Weights of a small GPT-style language model, trained from scratch on English Wikipedia: 16 layers.
Each number is 128 + 24 x the weight over its row's rms, rounded and kept within 0 to 255. Layers, rows and columns count from 0. Numbers have three digits each. The size before them is the row's rms in percent of the matrix's.

# layer 2 MLP gate, 192x96, rms 0.196, rows 105-127, columns 0-95
094:106164101162106144119098143081103159156160109123132110154132122085083140135169136112107110141163103119096119151148140091136113164185106140146117115124160087135133091172143145148136134124119141132117095166099142144169139119114152160141102145116154137106121099109117128165108175118145123100
113:148119099082159134123125148121141077097119140129085099126134111093101121141114151146148084108127122152144077168109140155149113112114097111113154109115080125116097105110116138153126106146158115107176158112120114115123113104102105098092088122152170107135126129132127114207102134134140129141
110:104171146111113142167128127085133145085149130133094131178167107106146118153151150127169116152167104159118120089139143123170156164187109118129146151130154117151149130111151097132141124139119149145118067138125132128157123124147147153135147108148112128144174095145162116173117097121104134104
101:125129077134170142126129147082118126163108118166181114123111144144183119104158137138127111105153127173114118158115156135140156161162101125162159102133178135118115120085131127115162088127116127139134119109166071129123105121124132146155145128114159109135114104144143139150113163093099169118
099:137126090152095112106094127143169124118138107131140112164171133144150156130165161150109143135136130125101090106112148124098169126091146084117165160121125133160152173123109155116137135106133131132141122120168095133140137050113106130099097097147091129086129148154103140146158125095135148113
097:158140144141145172122123125100153144098146141143112118144147054103070104157123128139133112145136163154133139163125127093102144105104133181151144115176132118159151149175118102123141130145167167158134135165118162153146117137087142120099150132108109120169149125117151139164117142104134133148
090:151131142125096142141143092169158160084177155142140115128165150123139093137127170102104188129189123128136111123111128122129157095135155106154109146120154113109129127153191122121112127087117099142132112131178102124152146118142096128133137138141121153096098146111176121145163100118142132117
104:146116109114122148100136131108124124103141083140173108113103113138101164144135160106138157084172112107086167128111131137182117118150175146141161120137123133164133159136116146135140105164091149120149107098143125136118116098084100150108097094165131136148148145126096127163109094109110181135
096:136150126115163145087125094143120143149124137173125139113153098173149074160152119102111150141112112185117097123140117127159118101133122150168127114118163086114170100139154145142105093096116159137131095134126126122171135156135116107152141147141149098121123074066141121159130102108108125127
104:137144117092102155139141089129140172117095160129109143110171116111158110118165165101098170146124092133152124160125165165128085159123126067172149151134136150101124122117119127155090114141123128166109110135109141142144113130143125151132089133151146121133140166107144099132094148175139171117
103:086125140122152118141160151102130140098139105124116149119143148142151114157148163080100143067146153148125141157118175156126127173115145141135187123123111099110160102115135147151114107126125149143112138115134116167107134146097123123121126153125135123117159072156157119142096176162112187108
091:123102140099162151159116100123119148154186114118117114085137135119155095133122140147126097141169136158131116165133124101132152124159117091097097109093147142160133155136129123136149064153104136150108165162121124127098114122159115126156139136139176121159111098167089142153139140180159146133
100:125157160196149107105148121102170151129134151150175137097130150157141136183108122148121134166113138088112118141132103107138138113136149119151147114116114156174098136138143118110167100144103139146130100130175147115126116119104142086101111155111151158182155138130146124161100107161161121142
123:150092125156102130097129146077121140145157101148160174150117122093172098127117175125160120128151135110118098123066142172119142132128160102129136105136104108155134119138081125186124111156127146132172138093176116114131143100123090144139084119111121127135102132132147146159135124099114117144
093:098118148136119129103138162124113128078107089152083128160131092119117089086130137147138137121114152118109173131133104127146112130122123089149205160079116111160114169169118154133144152132141108126155118137126124119154135161131092180139147128108180101141130170122135119144130141145110128157
097:149125171166113126085138112094127137115152150141158119136149115125136170174111142123123135090116083189105064163096142151138137103175125135087155123097191120150136104114148146112136110138082105130081155130133142132128121103123141127138141143127092115139138105120127159135156110119107136118
108:129151121090128143151115123116126126150138153161156060091134158100158116138126140122180146097120162133100127140106173147138120156148157124132177115127154110145092110106148139166126101144113168096110121119135152134125153098129109118087152127173130116139149144086127126173147154104171092121
099:107126104177129145103120079104140134137110098093119169122128142114112090094095141094110147149163102128136103113113135122123180090158137125141121146116121097120144114187135110141085099119103164138149134138112124126126117115117128147178096130117155120134147160118180176110079158125158129144
099:104141135088128158120141129133121122140122088154148145105151109158180134181156177112103165107097119121136122110121155136116146137142167123108122187104165121119135088123156145101138091103094169150123106123155133161142111125160127116097109127147115152174135131109114103129109095141135179093
083:141053149171105112105109085146121145159137111108168081149137109164144109138153145105118112113112090115106126105129109157145108132105068150099129116115146131126157106130089126135108127108112129157119135104168087130092145133089104135129106142128132107124058153112145125128117103153119108120
081:137125132130086136122134127055086169141173132151121146113161108161138170133153142110098128106136145109114130124118144132103120150104085155076127178107131118118102161137131156148117095118075159154147109170129149117127129137159164101111105129131163141118138147109106091161097132117149137129
098:114175087127134116141140130132136116152112114068107114170105111131143085138135135120116140123080125137128108129128156126110114132126185130196144124145114104127138140186033135149124110133127115145105138157161105123124132101132121127119098144080101117096131125129147146131161144096137142121
097:105133180109110148099093129096089125097113107118160093128125118125147134099101156126104112120115139101129176177099099140115130094151152128106128133155136132168169129111124136124163128092139135172120153096103102093135108088142138088141131109104132116133091141093106112133121160101065131144
# layer 2 MLP up, 192x96, rms 0.19, rows 105-127, columns 0-95
093:151106096124123116132131138148083139103093182137142144063142141141126161143119164138168119130117132141119130178133127122140166072110175107129144116160129129122095133130132137160146124156085162096100153114134102161143182126120142108101134113129126137140151145142146180158171138101134114134
116:117131121153158143137124110108130163178114113128159125127134141121139147138128126113083165127136095146099163101163115106112156132088144099149151139080146146087167152184135112131103139136122140115106131151162112113116153136144092159141150152080113149074112135134155138086158121120075101113
112:157123102124150115108143191122144134118167080112147131161167118125092099093113168107126096148148124148137122097127103119113106116095112128159115124115109117147119091117115150108158146145162138130141091136155091157135135128146076156096134121152095127126112124134077104159139151115085074142
100:162120099106156133108160109147165077121139134121151167087143118120144179130139141139135116111129091125125119100129152141092100131172104181120114098110134135150145110100150108141103156116110158092116137100147119093082093126125123129135127124135112154130126136079128095142077102087129095086
098:123079127143105103134134152101142124117154137132082124088152160142126129118118124127169119103136127119126192114144137136096133129129124136114129088056112107119119140077152117139157083149122157102166153145103141202121117150162124134132145154117104131168108122147138139129128146073122130152
094:115157105115156113118158140176110107103140124145129147098157136119120134140090109139163115117157112155144123143095100136146091189111140074102110118117139136145130123166123124119135165155141112147151126127136107068076165132110119134099130126155149127097108144171122083105136127114072096147
090:127112143097116108087111120075103097113124132147145138124098140173145114079104107095107123106151159112111140141126137110167133158181149115113083145117144141106093168122140080117150085093085159133142123086143115125156115145153164092112131124147110133157144111129141143112158106105141111103
115:136132158143147105107092118124109156174114145107131133119152142130137107073146147111151140152100140134172065141105156113109162144116123094137114140123116090133138121144125165156105136113147094162118150127121113112102096112141143114149161144123149123163109093101192132132146182165160096109
097:185124123105136160120117083117099185149106127129137110113114083161149117122119122133109144137102103150152135127191116136116120137082139187123164096137148110132083117135127150107163114119084129108130123124146133143152146139085099119139152140118107143140112109091141136133177075117092126123
099:132109130128170110087162101189124109086147138135116135156141141104109093161090111116157090106150115129113147176114097143132138158127124149111100127114099142148149107134096151118134160153120169105173111142146094086114167119175128138139136131074142126119109132135121136142120071138144137143
095:116136148106146140166129179101091158151159102120114142125126118143126111158160109145105141151145140125123156152150134135153153173103110129115138098135092111082154158114153123160120144138111130154121132161146078150137139188126106113152111149082136110094082123161142135117072152152103137101
094:151129130126140117172131118136110114137174128132132149119104130136159141142135089157164140135127132099131103111103119127129088091124131115127095098123133110121098133168104086133143167096131160076122159096141149167110095139145073156129128095102182092091112115163111140127108078128100158129
096:156155155146159107089150141112130136096122142150119137083109116117128159153116113107102112174116145127106111170143112068103133093158165084138189130116136126148145147098146101106154090173144116132102110148175111119128127115124148129120137111127138125136142072130107086149111138145118151095
136:164083115137108147122135158086127141145161118140179180132123094097163117127096168121155120132151133113126102131072128164103144120108144128111140085133086121159144118151079102144104128165124120114147122119160130118111164104128096132152093100127128148158092127158154145154130111116095114161
093:131122117121076087143144166122128086096172127109138084163105178129162097100113124150125130112128172111144126138179163131125175106120144126092145117106146120129137177122132155121159138141134169111102112098107114169124119117107112136119150110102138075122128139135082140151135133105156132156
088:142109172144141111143128112122128095144143113136113181100122158131149134127109118122172155130126148132135107192127146141097103157147119136155107125114160124153143116096136134130109090137103107128086121156136127106111138073097132102117084120128084084130157117141109145162198149125142084095
116:127094067159156099133128129140159121122108136128117133138145100141113157120165140121137081120110137123122097080135125090138113148114116089146109117116092133121119137135133104129121161090149112099133137122154151103141122156073144127080116072094143119082121141154071081137147123109142127085
100:152150106110093158164133167128136115116124116105142178152132133133093124125074144090119110138171153158131114139131129122134146116119112134177111111143121131127151119107105114117140109148124136157139088124096157168181113112141156121157107114154104111156137119168183117152197161153105114138
101:126078092128116157096118126120075140111141113105126109114135120133112188123165115150099170136127118146161145147126125154109149105143176110072110140130173120098118109115150128110132146132116160102113100153109139106132141110123130144124133129141108115166148092067102104118062106117135129093
089:120128149176088178135106157135132137135092131106179068122112134144150126124108113160127151197153153092118120142114131105095137133090106146110150124152099131147125178124163155140101116143157102087136097156155105127102105113166114135120123147128126110116130164118131153105109144087123142140
077:145142151136130131116157159138135115090121160118133131148128061126114126088099131116092116198095095164122100151143120176116120126102109070120103137127138113117113103128116095115105129117123112151070167134145118066136141090125111141141092125128117142128137132144106133124140117123177148161
101:124134101160101131133113120106160151133133142128120147143105167060139158156128119120076145130151125117148141160131178108116152138104154114166134181109164130111115144102115095173153115143114129130120120109132136072106129097114168095099099140091143125116148130132140177146149116085162132141
095:145120173128136121152139129136144128088103123132151119139084119121121098123119121087165106116159126098125106109144100137145097150149129153142093092120075094155128133138101121150087109124111102126119084160113166103142095156076123170173137156107135113162144166167123156128107119164126110147
# layer 2 MLP down (transposed), 192x96, rms 0.19, rows 105-126, columns 0-95
093:095134109122143131113118142109156132119110159145126135151181138094126094139125192090083124126116153139134090120151117104143153142163123136119143119075094156091147123145104128141100150144120150084096152148106152128143156134083096140125124098110079149111113103148105079130110135138079124126
110:086153152162111117136139119097138153145140113132180105127126142138110098136121152136111150140115141133083128086138116123124162102097135097116149114123117141129247147152144139124119111116131168147103142148176120091147135124156123171145125141131123156118092128137134137165131143089139142123
109:116125094109140143135072123173116144128164120144132117126160103170118158127093135111114145099110122118110114131150174094165107107106096133117096152136105129123134090161134135132113144150151141120159153112196061164139101104104138176143113100128171111149126115150116127101131118141143106146
099:114110125151107140106146137179129112145148148092103149132094143155142142174101126159102135119125140135143130093161135155110148177140132134125127141116165141130128106113124103133115083138074114105128109126103110139118095160161133127140153178111090120134136128105172079188122080135177123127
098:158109113166110125128099128159107115094154172147107138106103116132111132079130130113100111149112142140138169160126120152094112113114119144130146102098149109137105148171163147179174143129117169112140106094121121121094165125138143087150111135153118138120092168140176133166100112093142113165
096:138145104139124080160123166163072141128139135147110120108108175149158167132110157078155160159126123111134142126105162147166151103158106107125152132142097118140089081122143169099115076088092102125121113120126114119140112136125137116119162130113144114108151105163128139140150174134118134103
094:123097137139130125132117171135092152132130102145186155132143092113143119131098129121164120101090105118114151109167118134093144075154130136132069128099162153102178109110140107153175126117082134100109128119162146102154116144118147114147154153142122116112123125147163159150100095117167131146
111:122144157152135126103122128127097097140125117168140089166136083115122123136158140116130142127118120089137130095066132126119114116144108104164103133106154070084147129092105121168134155140116161133153140115126117146158126068174145133143128171105142122128121096120139124083119181166141131139
102:102132118127159134103119138150121118106121180150109125123119063147099099175103088115113132142089152133173123120139115093122109118190118156145103134069121149110134142127094166084132114138124116147162139140126109108136163110158121119135145175146118108167132138108159127088140099135159128126
103:135114192126153121112100162104138111082155113133110101133153159119128126163095139155190116094090152099107133120130114110137135107121104111145144127113130077133097174117118111112105107134118182133099113087104140123158137141107125142104079100110112135131118105152146162156102084139136116114
104:101131134119132117171125144146105121157163099108083107104144124126124143122139135136104114155163171122090158168114155148095129117109128142099135090156161130093133120151136127126141121142151103117092154174079137130138066137122091139151095129086124129113108132158084098080140165151107135116
098:115116080098138162101129111112075162158157123088124131180098130088137128117147100122139132181123135133129107166132111099126131132140102117151167143131112086147148131084133156121110145173110147130125112101111122148132130139140099120134125142109095150093150122086070125110122108099149126073
104:111120134122121087130220117137128113135100153121119143141111158137119164140126046133146153129132085128135148118167107157129140120178123131123119121130119143124123151143126127135111110165128135159116120209109146139129136116112099114068114093134133134161153155150144129104137147134105116142
115:156101125100138131136089131114122130149103139140144115133126122084161136087104179153153111133086114120129113094119150133117125123138122130095112110116095119135103116142114097144143117137130082139112133136121167116129181101167104105174105130125099141118131094116128142033100160132157081133
100:139121166133090110098159183097125094147124092131135153122162092161121113090108122133107142146100131123190112110202128143120137135132118115078112100078145157129119132133130137114155158144157125100104113159110148133099117163098108131124160085134121141133121160155129098126122160117139125126
090:120092163117118124117195143100162147173117151114138117151113125120110145174113156151113138117123138146123082153144119132101177148154114108135101128094181148119157087110122105130130108145152103127147116133112120123115113096101148131069104108112132107140154116106135123121145126131065077101
105:146108135158101106088123117138158139144149101149059144103129137134106080125112125160132170132119124133104118124115113130116117146099148125110112161170100135143126108132176095145126172151115101064127118159147145119099110171116127111115119105115153149105170087154077112146125122139136161108
098:112093144137122095108159114085127155080122116131173155147117110079121098129135117128139128121134080135157159108091087163112122148102134140111149098149108154128091121149130109184141088087117098107111106136154129119165126128171135127113173096115134137120118125123087106098097158113123145155
106:133143143138136109164116142147147132070102127086148139129144168127148109122172131133127175134104109127132138137157090070116142120170131165121114135119145109115119108170151104092159155098112157141103123186132137126147114129129146152135139129119119132111150148093072121064126084108102131126
094:141162114120114101148109097129165105107116115136120157100127155114130116127099130117161164159117143136087115142135188102118133111153133124168123138164087077129066145120177115103125125136125117100138112155140145139159118110154122200157116142112141122144153071138148163130121145137151146138
091:139112146130151178125142149107143132131114166122112157111119126118112162143080155116133128132097127144177167110114151141107146100127128144129084149103099136137061135152095116144124113159138121166126141152141091126188156142117127101180099082147121148129142132151127119150108115102122071103
102:139075155104110121104085128118126113108148098113121081132134160142109134106129131115130134137140112165163189114129126110156119122145134085154163156159154145140136092149125121142120180122127097181091119162154136135127085135153121103132072144157143128124115107097138150191134119132132121112